config.toml
n_head = 4
head_dim = 32
rope_fraction = 1.0
init = "uniform"
beta2 = 0.99
weight_decay = 0.061
warmup_steps = 76
decay_fraction = 1.0
decay_shape = "linear"
seq_len = 1024
doc_mask = true
Each number is 128 + 32 x the weight over its row's rms, rounded and kept within 0 to 255. Layers, rows and columns count from 0. The size above them is the row's rms in percent of the matrix's.

# layer 5 MLP gate, 256x128, rms 0.187, rows 113-179, columns 32-63
size [ 93 106 107  95  85  94 105 101  98 100 103  94 103 110 100  95  98  91  99  91  86  98 107  90  94 103  97 100  99 104 101 106 107  94  94 104  98  87  98  98  95 103  97  92 113 108  96  92  95 103 111 100 102 107 110  94  99  95 104 110 100 105  95  94  97  95  93]
[[ 73 112  99 113 184 131 150 126 114 113 135 121 183 157 103 118  70 138  94 145 157 160 170 103 122 149 121 123 102  83 110 140]
 [ 95 121 127  82 198 148 134 155 121  66 102 159  87 149 112 154 157 196  61 170 150 118 174  91 159 128 186 133  75 105 111 155]
 [156 155 198 129  74 125  98  89 156 100  98 129 132 149 107 163  97 149 155 159  62 142  41  93 109  93 153  68 139 103 131 134]
 [115 105 103 125  35  84 113 119 130 150 150 187  61 157 182 133  99 115 125 127 153  23 149  87 197 169 173 119 141 163 117 122]
 [114 129 146 176 112 129 136 171  88 212 113 151  98 136 108  84  93 146  82 110  83 140 157 120 105 120 153 120 144 140 140 118]
 [135 187 121 152 156 147 141  87 102  74 108 118 119 184  90 156  97  65 141 119  88 143 181 173 112 136 119  75 113 109 114  95]
 [ 97 123 157 162 113  83 176 191 115  98 143 137 120 107 117  85 127 118 111 134 103 125 121  92 151 175 164 116 158  82 129 166]
 [183 141 106 116  90 119 182  94  63 145 126  97 168 101 133 149 135 142 119 120  90 184 146 195 149 117 129  80 178 120 168 181]
 [ 85 121  70 135 156 154  91 127  88 130  38 141 212 116 113 118 108 111 161 112 183 133  84 128 100 110  73  97 128 158 117 190]
 [105 100 100  98 136 109 158 112 143  76 164  85 109 116  82 172 147  93  96 101 157 164  97 120 127  86 202 151 126 149 114 135]
 [124 149 116 116 162  89 118  94 108 113 113 153 148 160 140 108 193 111 136 148 162  83 126 110 133 116  84 177 123 176 131  66]
 [129  99 144  92 161  93 144 158 124 104 149  75 129 118 133 116 154 126 101 108 184 154 129 101 167 127 137  95 105  79  92 129]
 [ 81 174 128 104 119 149 131 157  99 172 155 157 128 108  79 101 194 136 135 104 135  89 158 117 129 116 177 119 155 106 110  96]
 [116  94 173 125 157 171 130  84 135 137 156 104 189 151 149 154  99 203 124 180 108 132 137 144  97 118 128 117 139 153  97 126]
 [152 126 180 115 102 118 160  38  99 100 124 127 128 124  87 157 136  75  92 145 139 141 107 132 120 133 107 115 107 183 117 139]
 [ 89 137 147  68 166 124 147 145 171  95  73  45  46  93 160  76 108  95 107 139 124 139 123 128  68 112 119 134 110  87 169 144]
 [121  82 126 179 138 135 112 158 136 128 155 193 180  95 116  89  89 179 116 186 144 130  63 141 138 132 137 156  97 141 123 125]
 [ 97 131 109 107 113  75 149 130  85 111 152  74 106 156  91  98 133 137 174 179 122 166 134 145 116 162 133  90 100 121 108  77]
 [146 117 135 148  97 155 108 158 140 131 103 108 158 154 109 124  75 140  93 165 137 195 141 164  76 127 108 114 137 108  97 149]
 [126 176  65 130 139 105 111 181  57 139 111 157 153 141  90  79 154 134 136 116 157 110  87 116  87  89 188 140 105  89 161  68]
 [ 94  89 121 166 116 138 141 138 183 113 158 127 199 123 135 154  97 166  90 122 106 107 153 119 149 158  93  77 134 136 161 142]
 [152 138 149 119 173 126 119 116 146 148 136 132 124  90  84 121 106 124 101 116 132  79 137 139 104  91 131 133 115 115  75 139]
 [114 135  86  97 165 125 138 130  93 120 146 138 149 120 118  99 110 128 106 116  49 191 106 139 193 109 100 115 115 146 159 131]
 [109 135 143 147 168  91 146  97 158 126 101 113 157 162 142 124 146 166 124 120  85  89 178 184 100 201 126 102 131 148 116 159]
 [118 181 116 150 161 107 183 126  85 143 201 129 121 137 129 149 181 203 141 128 125 146 152 183  95 140 163 113 106 156 128  83]
 [101 108 112 123 112 125  90  91 134 149 140 148  79 116 144 118  65 105  86  95 125 106 118  57 136 123 112 110 145  96 111 176]
 [115 109 151  46  98 113 151 123 106 121 116 123 139 120 147 173 167 103  92 123 147 127 134  91 166 115 130 111 193 134 186 115]
 [147 119 157 174  93 133 113 183 142 125 124 141 144 128 122 108 137 159 191 127  85 127 115 122 190 101 130 120 129 107 121 185]
 [108 151 106 173 163  64  93 134 155 138 140 113  82  60 179 144 126  60 128 104 125 128 218  32 114 108 191  97 154 162  96 107]
 [140 151 113 107 179  77 173 151 111 140 118 106 139 119 120  89 139 158 156 184 181 151 126 104  53 144 130  98 173 153 100 161]
 [124 131 154 129  94 139 110 171  59 122 103 179 109 100 170 142 107 158  98 142  55 180 121 148 153  94 124  83 185 198  69 104]
 [124 127  88  88 166 128 126 153  97 149 151 119  51 126 115  98  76 146 190  72 156  74 110 128 123 121  51 124 128  91  55  88]
 [131 140  85 150  91 113 114 183 168 142 116 158 141 122 180  97 166 130  93 139 205 110  75 124 138 120  93 160 202 111 173 135]
 [122 125 124 180  69 126  92 130  64  73 104 201 107 156 122  89  93 140 151 169 132 151 112  72 151 109  81 124 133 153 125  60]
 [128 153 121 130  93 127 122 157  97 150 108  89 117 165  46 124 157 149 111 144 174 172  96  79  57  54 120  98 137  92 164  17]
 [112 122 131  62 123 132 118 121 129  53 131 140 140 172  79 103  71 155 114 150 149 125 117 132 164 133  81  93  72 179 165 165]
 [128 119 123 115 168 137  94 114 132 105 120 139 147  97  88  97 119  94 108 135 160 116 186 248  82 131 119 179 123  84 121 155]
 [150 142 118 139  83 115 128 175 148 178 135 136 175 138 167 141 122 153 148 167 139 115  82  89 154 112 106 150  86 102 132 136]
 [123 144 160  78 137 149 128 150 141 138  98 159 118 171  84 129 115  35 122 109 142 109  86  92 208 116 158 116 115 130 159 148]
 [143  86  98 153  73 111 119  48 159 144 115 188 150 140 123 157 145 154 154 172 173 207 153 131 130 102 104 115 126 106 107 139]
 [157  96 166 109  47 199 104 163  85 123 130  84 128 153 129 175 161 125 128 107 143 131 109 111 179 117 106 139 158 141  99 155]
 [136 146 141 113 125 174 142 141 123 176 122 122 100 186 122 115 121 112 167 168  96 121 147 121  43 109  87  94  91 159 114  62]
 [ 96 127 191  85 115 155 103  63 123  89 125 117  83  58 164 137 138 112 135 111 106 139 153 172 122 100 113 116 144 107 137 189]
 [119  95 139 118 114 162 137 115 102 130 118 132 130 132  51 151  80 161 180  88 139 144 157 136 138  90 118 152 185 133 182  87]
 [ 93 165 143 145 106 124 129 139 193  87 188 171 102 169  93  84 153 159 100 114  62 106 106  35 133 139  94 122 116 212 150 131]
 [106 177 126  98 111 133 122 106  46 116 108  74 117 117  93 146 157  84 108 109 131 125 129 136 129 140 115 108  76 145 115 157]
 [ 86  80 115 103  98 166 124 151 114 114 183 136 107 151 130  41 128 111 129  81  61 125  40 193 128  85  80 157  97 116 144  84]
 [129 120 152  95  80  61 117 112 170 154 131  69 109 127  61 104 118 141 112 123 135  69 130 122 103 122 142 117 170 127 141  58]
 [110 147 130 106  89  51 137 101 120 121 149 159 103 124 131 149 123 134  85 100  91 154 133 124 114 127 164 197 150 213 119 126]
 [107  82 186  90 166  98 169 155 150 182 142  82 127  84 108 126  92 113 179 142 180 155 128 113 141 153 144 176 130  70 101 129]
 [ 98 142 148 225 145 114 166 166 136 127 188 117 173 133 127 158 186 135 162 152 171 146 117  79 104 145 167  31 180 183 104 113]
 [ 76 113 178 101 176  92 131 141  77  89 118  85 157  90 117 109 142 110 179 185 118 152  60 128  57 115 110 108 142 158 141 126]
 [120 180 134  90 150  86 121   8  76 144 115 112 153 120 105  92 181  92 150 109 130 140 103 163 132 184  67 179 179 131 100 149]
 [125 122 110 165  34  82 148  89 171 111 153 108 155  66 128 167 187 111 176 147  73  79 101  84 136 179 149 113 169 153 171 187]
 [114 116 116 146 113 157 134 162 133  79 102 202 146 152 114 157 111 152 125 111 154  79 133 179 172 134 130 148 142 155  95 130]
 [ 89 147 138 139 136 149 155 156 154 131 134 111 117  86 121 114 158 158 137 144 127 110  67 205 184 170 137 159 126 174 130  91]
 [158 129 151  84 164 195 141 160 190  89 125 137  97 149 142 165 162 146  81  77 137 154 132 158 160 111 176 137 119 135 144 178]
 [123 151 112 142 160 143 163 121 108 155  77  74 129 100 148 134 134 154 137 123 161  62 178 124 175 121 108  53 125 143 102 119]
 [135  98 122 181 113 136  92  86  41 110 107 142 144  73 147 138  93 118 188 138 117 169 136 170  82 141 102 166 131 145 155 136]
 [117 143  84 128  81 108 139 146 137 133 232 161 168 106 134 100 146  82 165 166 150 155 103 131 185 124 142 164 124  65  92 105]
 [142 150 187 167 107 107 134 146 147 197 185 154 127 144  92 116 118 156 172 173 108 114 136 147 135  89 110 119 125 108 125  84]
 [158 108 133 128 117 120 109 127 143 210 111 169 160  74  45 138 113 133 121 159 142 119 135 141 187 113 126 138 119 120 124 111]
 [163  99 165 154 135 127  94 106 104 164  63  61 127 170 123 125  89 114 156 136 132 108  94 160 131 180 118 130 121 153 189 145]
 [ 97 173 169  91  95 183 155 128 115  88 122 143 118 141  73 102 112  40  95 158 124  87  88 106 155 106 123 134 140  76 167 162]
 [148 154 143 159  72 110 156 100 164 115 167  74  85  57  89  89 172 109 136 160 134 127 165  92 109 179 131 133 194 139 140 106]
 [129 195 170 151 143 191 133 139  54 120 143 128 129 128 179 144 168  71 133  93 139 145 135  97 120 136 110 161 119  71 134 124]
 [ 95  50 143 119 114 114 137 137 137 137  88 142 167 117  91 165 183 170 145  63 142  72 146 143 102 129 164 161 153 174 106 177]]
# layer 5 MLP up, 256x128, rms 0.198, rows 113-179, columns 32-63
size [ 93  91 100  95  81  88 100  93  94  94 102  93 108 105 103 105  96 104 105  93  82 113  99 102  99  98 101  94  93 111  98 109 100 102 101  99 105  89  97  94  86 104  92  92 111 108  94 129  93  99  98 105  90 102 110 105 102 102 103  99 107 129  98  96 103  84  85]
[[ 98  42 118 108 165 164  62 156  90 129 104 132 120 139 138 104 175 150 137 144 137 139 191 137 155  88 108 102 120 169 196 109]
 [119 126 102 150 137 143 144 118 130 160 156 162 148 173  85 206 112 117 149  98 116  94 134 119  89 121  73  92  71 125  69 157]
 [129 198 156 158 117 136 142 141 185 121 155 127 119 172  79 156 131 155 128 134 103 185 115 131 159 109 187 134 128 116  90  72]
 [146 113 169 153 154 159 140 164  69  80 156  93  97 113 138  71 140 197 152 150 126 155  83 117  81 122 125 155  92 117 114 124]
 [129 140 141 126  98 168 121 165  88 154 119 131  93 140  99 138  88 133 143 150  98 166 170  97  91 109 136  92 108 158 185 150]
 [108 164 129 157 123 152 156 138 120 162  46 109 101 155 112 118 130 126 135 140  40 114 133  70 115 138 175 105  90 142 131 140]
 [138 107 120  68 157 113 126 171 185  62 127 109 143 156 106 131 115 120 141  76 113 124 132 170 143 159 129 182 109 119 162 104]
 [151  66 127 134 126 137 127 107 130 101  84  66 162 119  63  74 147 204 180 144 117  60 126 162 140 161 152 104  79  99  79 115]
 [117 141 111 129 146 110 112 139 177 122  92  88  68 141 107 153  71 118 142  86  88  88 162 187 128 122 169 201 147 123 131 124]
 [141  90 102  82 145  94 123 156 144  87 111 124 121 105 158 111 145 135 110 157  82 191 101 154  51  94 122  43  95 152 161 117]
 [137 156 159 132 195  95 136 130 120 128 201 195 134 167 125 166 174  74 133 119 135 144 118 155 137 177  99 105  88 191 166 157]
 [138 106 157 118 112 157 106 167 120 139 124 100 125 194  88 118  82 178 113  46  88 163 237 108 143 140 139 114 123  91 125 112]
 [187 135 152 137 121 133 108 100 161 108 110 145  99 144 147 133 112  91 109 121 142 177 164 105 107 130 105 114 100 119 183 183]
 [ 91 168 108 150 151 127 159 125 143 128 175 139  76  88  30 118 140  85 141 136 150  92 104 122 143 160 101 140 139 104 138 177]
 [188 125 117 103 149 183 150 121 196 156 129 128 114 151 142  89  67 133 155 105 102 118 126  93  90  99 149 101 159  97  83 139]
 [107 132 125 167 135 158  94 119  79 137 176 140 122 162 152 115 204 119 138 133  81 159 130 169 155 127 163 161 130  82 182  98]
 [131 139  82  86 160 111 110 103 131 133 122 171 150 107 122  87 185  54 121 113 117  79 138  98 148 110 108 177 132 186 106 144]
 [135  66 149 115 115 109 115  94 197 114 165 122  94 173 156 113 159 126 117 130  78 119 105 170 122 142 122 104 143  70  77 175]
 [186  92 128 122 127 121 130 102 141  90 153 158  94  79 104 176 180 122 163 148 157  90 149 119 179 103 160 167 134 124 141 124]
 [106  62 187 130 130 197 140  86 143 120  79 143  98 229 119  63 162 147 148 131 105 141  98 150 119  89 149 163  85  99 106  85]
 [148 129 109 118 129 118 106 133 133  75 113 185 112 164 157 111 145 151  82 178 103  97 133 138 126 134 167  90 113 138 152  98]
 [141 187 146  76 126 101 163 137 145 102 196 126  95 113 154 179 147  73  79 187  68 140 176 172 128 112 117  90 131 145 174 109]
 [128  95 133 103  89 101 125  90 123 101 152 134 147  87 136  91 197  92 131 141 139 162 152 104  86 140 200 204 157 116 156 197]
 [125 147 164  63 154 167 141 108 133  94 123 117 150 103 128  96 127  47 112 171 170  89  94 162  81 114 102 174 149 115 133  85]
 [173 125  94 132 121 142 138  95 143 158  92 157 174  98 156 106 156 125 162 133  71 107 136 180  96 164 109  64 143  69 100 121]
 [121 125 162 115 155 167 151 151 146 123 123 149  72 116 158 155 127 164 118  90 117 139  71 137 172 125 125 109 176 151 157 147]
 [ 86 133 126 150 152  94 209  87 198 117 127 128 121 148 127 125 157  86  76 134 165  88 122  92  24 132 120 157 126  90 111 122]
 [124 182 126 140 219 160 117 128 121 144  77 140  86 145 123 124  89  89  86 129 150  63 104  95  84  97 107 131 142 164 109  57]
 [163 155 162 101 149 109 129 100 119  47 126 129  62 140 110 122 157 146 145 137 141 166 121 124 153 103 165 155 139 110 117 193]
 [127 151  80  99 156 134 153 118 134 142 152 190  91 135 121 105 108 113 142 134 147 107 167 107  93 129 140 111 118 157 149 182]
 [105 127 197 212 108 145 146 145 173 141  84 157 181  99 133  42 177 135 127 128 148 134 174 173  89 119 121 152 141 130 179 156]
 [113  68 126  55 153 182 102 193  85 151 136 168 107 107  68 134 103  61 155  38  73 126 132 134 107 111 144 142 111  91 112 135]
 [169  98 178 169  62 133 101 130  57 114 127 159 111 152 134 152 112 127  81 152  52 134 117 103 151 103 101 166 145 144 160 129]
 [165 158 105  79  98 113 159 175 150 134 133 126 118 113 133  65 141 120 150 109 171 140 137 113  73 113  96 146 114  96  91 134]
 [123 134 172 105 122 136 147 150 130  99  85 145 159 127 105 170 156 145 177 125  90 124 121 161 144 126 147  93 114  92 215 107]
 [ 96 135 159 111  94 131 160  14 132 130 154  51 155  67 167 184 106 120 152 124 120 164 112 130  95 109 175 112 100 116  76 134]
 [125 121 141  98 169 113 128 132 119 109  93 167  82 193 174 126 158 160 109 109 102 130 125 103 129  87 129 185 112 159 206 171]
 [ 93  93 106 141 184 144 111 102 116  80 159 130 120 159 108 155 153  80 137  85 148 125 126 197 118 129 158 107 100 156 153 114]
 [180 153 149 149  86 139 107 143 165 102 188 105  97 138 206 162 103 182 131 172 107 194 125 162  58 136 146 172  96 149 170  91]
 [116 126 141 128 139 169 109  73  89 119 123 148 142 112 106  99 151 133 135 160 145 178  95 154 145 121 125 144 127 135 127 118]
 [142 119  94  81 126 147 142 183 137 150 156 130 135 110 151 100 116 163  96 156 138  68 155 159  62 113 152 105 144 101 159 118]
 [118 135 144 108 165 125 181 164 144 101 127 115  79  82  99 153 184 148 135 126 109  49 115 123 135 119 148 115 155  99  79  92]
 [143 114  89 171 117 136 160 140 113  92 137 142  90  59 113 172 125 140 131  89 125 157 127  95 111 139 167  55 166 150 154 214]
 [115 116 144 141 101  92 208 147 120 137  63 158  81 140  97 118  95 128 153 121 132 142 121 119  97 125 160 240 146 125 108 140]
 [139  53  93 132 151 116  98 114  74 111 122 161 135 113 166 123 103 185 130 152 116 178 150 120 171 171 123 158 140 123 115 146]
 [140  50 137  86 165 143 127 126 197 124 125 168 187 167  84  97 107 112 147 145 186 139 171 130 119 130 134  67 105 103 110 163]
 [173  57 123 152 171 121 135 102 124 175 152 111 115 126  85 144 139  96 100 171 122 157 172  60 134 112 148 112  57  84 137  95]
 [163 137 184 132  65 156 166 146 181 114 134  63  89 107 151 153 140 136  77 160  67  84 202 132 121 134 110 191 105 134 132 121]
 [186 162 152 100  46 137 120 165  97 130  93 157  88  83 110 115 130 126  81 126  82  77 135 157 137 122 156 142 122 137 174 135]
 [137 102 140 109 191 103  97 197 129  76 125 169  94 103 134 212 123 159 144 158 106 123  72 112 107  79 143 107  88 122 135 149]
 [112 102  77  71 131  89  81 114 125 172  54 131  88 141 148 133 137  84 110  93  71 119 130 133 112 111 146 151  94 115 144 172]
 [101 129  94 131 134 137 116 118 175 129 126 226 126 114 164 197 113 140 107 111 126 133 168 110  97 137 134 143 157 147 171 129]
 [113 132 109 113 165 137  92  99 114 119  50 109 110 141 164 126 125 133  55 168  65 108 163  94 159 124 148 128 186 184 126 157]
 [159 164 141  74 154 135  87 129 156 112 112 134 109 171 172 140 135 163  75 131 142 124 208 133 128 170 132 168 124 125  83 162]
 [151 132 160 162 136  38 192 152 116 151 103 127 145 116 153  91 189 123 148 211  79 170 142 152 106 161 135  24 171 135 123 152]
 [130 123 161 118 149 162 201 146 136 135 115 100 115  82 116 121 113 169 156 102 125  98  38 175 119 140 175 121 146 164 133 143]
 [135 195 131  95 123  91 109 115 123 124 156  62 148 149 167 142 127 156 120 134 214 128 149 121 159 166 155 131 135 216 127 135]
 [143 111 180  85 159  99 162 146 127 138 133 144 105  75 107 101 109 152 198 142 134  87 110  86  99 158 169 179 117 123  88 146]
 [127 153  96 140 140 118  64  93 106 193 133 150 108 154 138 152 163 122 101  97  85 112 137 150 149 162 173 164 140  93 195  83]
 [165 129 134 147 101 110 143 160  36 112 122 162 174 135 145 144  79 176  65 188 130 170 117  89 121 104 112 130 128 154 181 183]
 [107 113 146 117  73 143 144  92 170 107  79 163 111 154 142 158 141 152  89 138  58 101 171 113 143 162  97 123 199 187 135 126]
 [113 168 166 126 110 123 141  85 156 160 123  98 141  80  65 115 150 104 148 111 159 146 223 134  69 138 196 156 141 130 108 126]
 [121  84 138  89  83 142 134  98 112 113 110 127 166 169 134 113 106 146 206 113 112 140  98 130 154 183 136  97 136 148 126 120]
 [122  33 115 152 137  75 126 100  79 145  97 108 132 168 163 126 152 199 177 121 168 172 175 122 124 146 107 113 179 158 108 162]
 [118 111 108 125 158 137 135 150 114 107  91 155 107 101 138 114 167  88 159 152 118 104 122 117  97  88 127 109 185 110 152  78]
 [160  76 151 160 128 107 129 122  99 137  67 106 105 157 125 140 204 160 125 127 179 155 168 157 123 111 112 118 103 111 124 142]
 [136  56 110 101 136 100 139 108 173 118 103 132 178 157 110 152 186 148 120  92 154  70 129 124 149 168 154 143 102 186 107 180]]
# layer 5 MLP down (transposed), 256x128, rms 0.163, rows 113-178, columns 32-63
size [ 94 102 102  98 100  96  89 104  94  99 100  92  97 113 108  98 104  96  86  98  83 104  97 108 103  95  94  74  85 107 105 102 107 110  97 103  85  92  87  93  90  98  90  98  98 101  96 119  97  98 101  88  91 103 114  95  92 104 111  90 107 128  98  81  98  77]
[[105 132  74  76 161 177 138 128  82 127  88 108 122 151 108 120 147 116 135 158 126 110 171  93 161 147  97 166 117 168 180 121]
 [140 169 110 175  83 155 124  66 121 136 104 201 180 117 177 144 136 152 123 172 119 111 115  93 114 119 133 173  91 117 125 125]
 [ 66 155 173  82 123 111 110 128 150  93 107 108  96 144 127 115  60 129 103 117 104 164 144 119 156  85 174 129 105 124 130  47]
 [141 129  50 133 115  91 132 101  73 162 102 133  81 109  85 114 110 147 169 137 128 172 107 152 104 186 110  91 127  85 119 176]
 [134 101 157 136 113 133 121 111 128  96 161 139 179 117 140 141 124 110 114 165 116 130 135  93 205  79 157 102 140 133 126  44]
 [157 130  99  98 136 143 142  70 104 193  84  99 149 121 137 160 142 121 114 189 143 121  65 102 100 119 150 119 143 154  97  80]
 [145 179 121 119 119 111 122  61  89  97 121  87 187 121 124 126 148 143  94 156 134 113  80 121  65 134 138 114 172 153 114 154]
 [112  83 112 149 196 123 154 139  72 151 161 146  90 125  88 143 132 104 145 122 115 153  71 132  72 164 141 118 149 155  95  82]
 [119 153  77 144  94 145 183 133  83 132 119 119  70 186 125 139 134 149 163 110 101 151 124 133 138 141 106  88  98 139 139 170]
 [103 160  77  92  74 132 146 103 163 108 133 122 102 119 116 178 145 150 170 102 122 131  96 150 169  65 118 151 121 109 167 132]
 [164 124 113 193 137 107 135 148 144 149 103 123 147 207  94 145 116 140 189 120 146 174 117 133 189 152 122 135 112 128 151 168]
 [118 125 157 104 156  85  88 160 105  81 109 144 121 174 148 101 155  87 111 120 196  98 148 132 151 125 107 106 126 196 153  70]
 [116 209 125  99 102  74  77 118 118 142 119  93 148 101 110 141 100  58 135  69 140  63 137 152 146 133 132 178 174 118 115 179]
 [131 106  67 184 167 118 122 111 105 126 131 107  76 209 126 149 131 151 186 190 117  99 124 142  95 153 113 115 118 127 128 147]
 [107 125 119 173  93 139 158 115 110  82  86 151  83 114 100 174  96 149 168 158 119  93  90 137 118 139 117 110 192 162 140 129]
 [ 64 145  66 129 176 105  68 120  69 166 109 107 158  82  96 114 126 117 134 119 152 129  73 146  99 130 141 148 129  99 133 177]
 [156 114  43 163 146  88 135 130 108 135  95 123  91 146 140 156 145 114  85 131 114 158  96 120 149 194 134  92 146 122 148  78]
 [180 161 144 103 138 104 173 145  93 172 126 118 144 128 152 136 161 148  99 145  74 145  88 155  80  93 125 117 101 207 113 156]
 [123 167 117 149 105 143 140 122 112  45 125 106 129 134 155 171 157 151 112 155 112 122 125 128  74 169  84 142 161  94 127 185]
 [122 134 134 131  78 138 138 173 124 158 147 191 112 126  95 108 132 134 148 160 149 180 140 112 193 173 135 116 111 105 156 112]
 [161 106 100  98 100 160 194 108  87  82 144 100 118 114 148 109  94 110 173 105 102 131  73  95 119 157 138 146  93 125 154 200]
 [154 108 110 158 159 115 112 109 101 118 124 141 140 150 156 163 135 129 106 142  96 137 203 162 143 130 177 138 156 128  98 133]
 [ 63 115  95 129 155 104  95 130 100 182 119 117 108 127 185 102 153 148 102 142 138  71  80 144 156  91 117 168 144 144 180  92]
 [143 116 116 157 183 116 153  95 160 141 137 107 140 122  63 202 116 164 108 154  86 110 207 149 107  80  94 102  94 139 137 139]
 [151 118  91 143 150 121 146 137  91 102 101 152 111 153 129 139 121 146 137 112 124 111  37 153  91  91 167 146 103 101 100  57]
 [113 158 100 137 162 129 146 158 114 144 133 144 146 181 183  99  76 133 123  99 187 127 115  86 158 167 137 135 155 174 113 119]
 [147 107  75 128 151 132 149 152  89 205 128 107 120 140 123  79 113 123 157  39 161 170  78 161  94 128 111 115 136 156  69 118]
 [166 139 126 138 190 100 135 152 119 120 117 136 124  99 154  99 138 104 183 120  91 115 103 123 109 141 133 148 128 111 124 133]
 [152 116 111 137 165 111 130  50  68 137  94 121 142 116  85 179 119 163 111 174  78 203  74 129  95 159 107 125 175 161 127 105]
 [110 114 183 146 111  94 154 180 183 109 116 113 215  87 160 139 110 149  70 135 142 115 102  83 175 133  96  86 168 114 133 162]
 [104 178 133 130 145 104 176 132 113 102 168 112 145 133  38  99 147 189 160 131 154  87 124 137 160 154 119  94 152 141 145 141]
 [133 125 155 159 127 114 131 170 204 105  77 164 162  95 110 128 107 149  84 158 152 169 161 146 135 116 151 144 168 137 129 118]
 [139 123 141 142 159 124 101 173  89 124 123 145 135 110 128 120 129 114  61 134  96 141 131 103  60 128 124 143 147 123 155 136]
 [170  70 115  91 101 117 142 134 138 161 118 113  96 132  87 113 144 156 150  93 164 154 140 134 133 181 119 113 181 196 126  84]
 [137 182 149 171 117  84 101 111 127 193 146  99 157  89 110 106 135 134 198 109 131 132 147 101 166 167  95  73  77 141  68  67]
 [142 132 110  45 140 107 123 149 111 167  69 158 110 127 101 164  86 161 157 168 145 147 136 113 129 150 140 160 107 136 107 156]
 [108 101 101 111 137 150 192 145  96 149 171 134 157 126 120 100  80 153 176 106 132 155  88 117 126 165 160 177 156 152  88 126]
 [159 102  22 150  91 147 131 104  79 175 145 180  64 131 158 159 120 150 157 122 148 162  64 152 113 167 121 126 158 109 112 196]
 [116 155  89 125 130 194 175 100 113 154  64 166 142 128  68 109 118  86 129  93  72 108 108 119  70 130 136 133  82 108  91 192]
 [ 87 124 198  75 129 154  99 132 166 107 138 163 173 137 107 112 121 150 101 129 143 156 176 134 174  91 141 133 114 132 100  70]
 [114 149 106 135 118 132 108  86 133 114 175  84 143 141  87 138 194  75 122 122 129 127 160 125 110 138  44  65  75 155 128 162]
 [112 120 112  99 114  72 175  76 151  74  96  60 122 143 173 129 152 122  96  89  97  64  93 102  88  88 142 111 125 125 108  84]
 [119 130  59 144 157 153  99 176  89 142 110 141 129 101 138 157  95 170 135 135 109 162  74  98  81  94 176 156 148 128 145 115]
 [109 137 199  99 112 116 138 141 189 117 130 116 191 162 125 122 225 135 177  78 150 151 152 120 139  77 135  49 107 154  34  89]
 [ 97  61  96 164 106 170 127 140 129 137  99 140 168  95 129 113  97 101 126  98  86 136 132 157 132 129 144 149 175 121  66  88]
 [146 115 144 109 121 108 117 109 101 143 116 124 173 213 137 127 146 112  64 141 187 136 105 151 106 168 159  99 114 167 161 114]
 [ 72 110 119 126 119 164 140 192 180 114  90 126 152 135 107 136 114 116 137 109 131 144 109 142 135  94 131 105  99 168 190  99]
 [ 82 134 138 116  67 107 159 170 130 120 112  96 114  93 125 133 117 152 134 105 143 150 117 119 145 123 109 109 178 150 132 114]
 [105 152 186 122 166 162 118 119 158 127  99  77 143 110  88  93 166 159 133 128 166 146 186 103 105 106 125 103  92  86  94 100]
 [106 123 162 111 176 161  83 158 138 135 132  87 127 121 230 156 151 183  92 128 119 135 149 128 146 141 126  89 104 148 174 155]
 [152 153  75 129  75 100 107  45 135 125 147 123 107 135 100 157 139 154  28 177 121 108 102  90 120  82 101 104 145 154 128 115]
 [148 103 144 114 179 187 111  99  80 120  60  81 165 109 103 148 114  97 173 101 105 119 123 112 145 144 125 164 113 142 147 143]
 [125 109  84 106 159 156 154 107 101 156 126 116 120  98  87 132 164 117 206  80 102 164 143 129 116 156 207 137 116 158 114  63]
 [170 149  69 121 126 142 110  92  82 136 177  91  73 164 112  96 124 159 140 115 141 177 155 140 164 114 167 113 103 119 113 122]
 [129  59 107 101 122 155 193 188 173  94 121 152 129 120  54 135 130 151 106  84 110 131 140 152 120 138 103 147  94 115 125 120]
 [117 109 103 132 121 142 125 127 112  85 141 150 186 117 178 141  99  85 156 137 153 109 193  91 133 117 124 158 117 109 159 106]
 [134  98 104 167 110 134 102  85 185 102 116 154 119 140 139 116 119 207 121 178 158 124 171 119 114  84 147  78 185 131 128  65]
 [120 115 139 113 109 164 175  91 136 108 101 161 150 168 128 137  84 118 140 103 126  73 128 152 125 124 137 105 140 172 172 131]
 [140 130 198 136 126 117  69 107 178 177 129 170 103 138  97 127 144 135 172 134 139 129 137 119 163 131 177 201 106 156 113 101]
 [155  88 136 169  75  83  89 152 117 126 129 107 114 140 114 139 182 134 144 104  69 213  97 115 150  87 144 153 145 110 109 122]
 [143 130 153 124 133 116  85 126 120  92 191 139  74 143 159  89 153 146 123 133 118  66 185 114 101 168 129 141 154 155 127  81]
 [150 150 157 140 117 118 136 170 112 162 131 152  89 123 153 158 175 118  95 122 130  97 164  90 156 168 109 108 109 124  99 150]
 [136 162 197  67 167 121 136 131  64 138 155 155 156 127  93  81 175 125  95 137 128 151 181 151 167 139 161 112 178 174 140 130]
 [129 160 147 150 102 169 155 155 113  74 135 118  83 121 136  86  91 138 128 110  87 117 105 112 119 193  95 151 172  89 180 243]
 [134 151 120 153 123 154 138 183 113 123 112 115 152  88 177 121 104 135  70 146 145 135 116 205 126 127 163 113 199 141  98 116]
 [131 166 168  76 138  99 123 124  98 136 131 216 151 153 112 101 151 150 149 161 113 134 166 149  98 131 124 119 131 166 122  41]]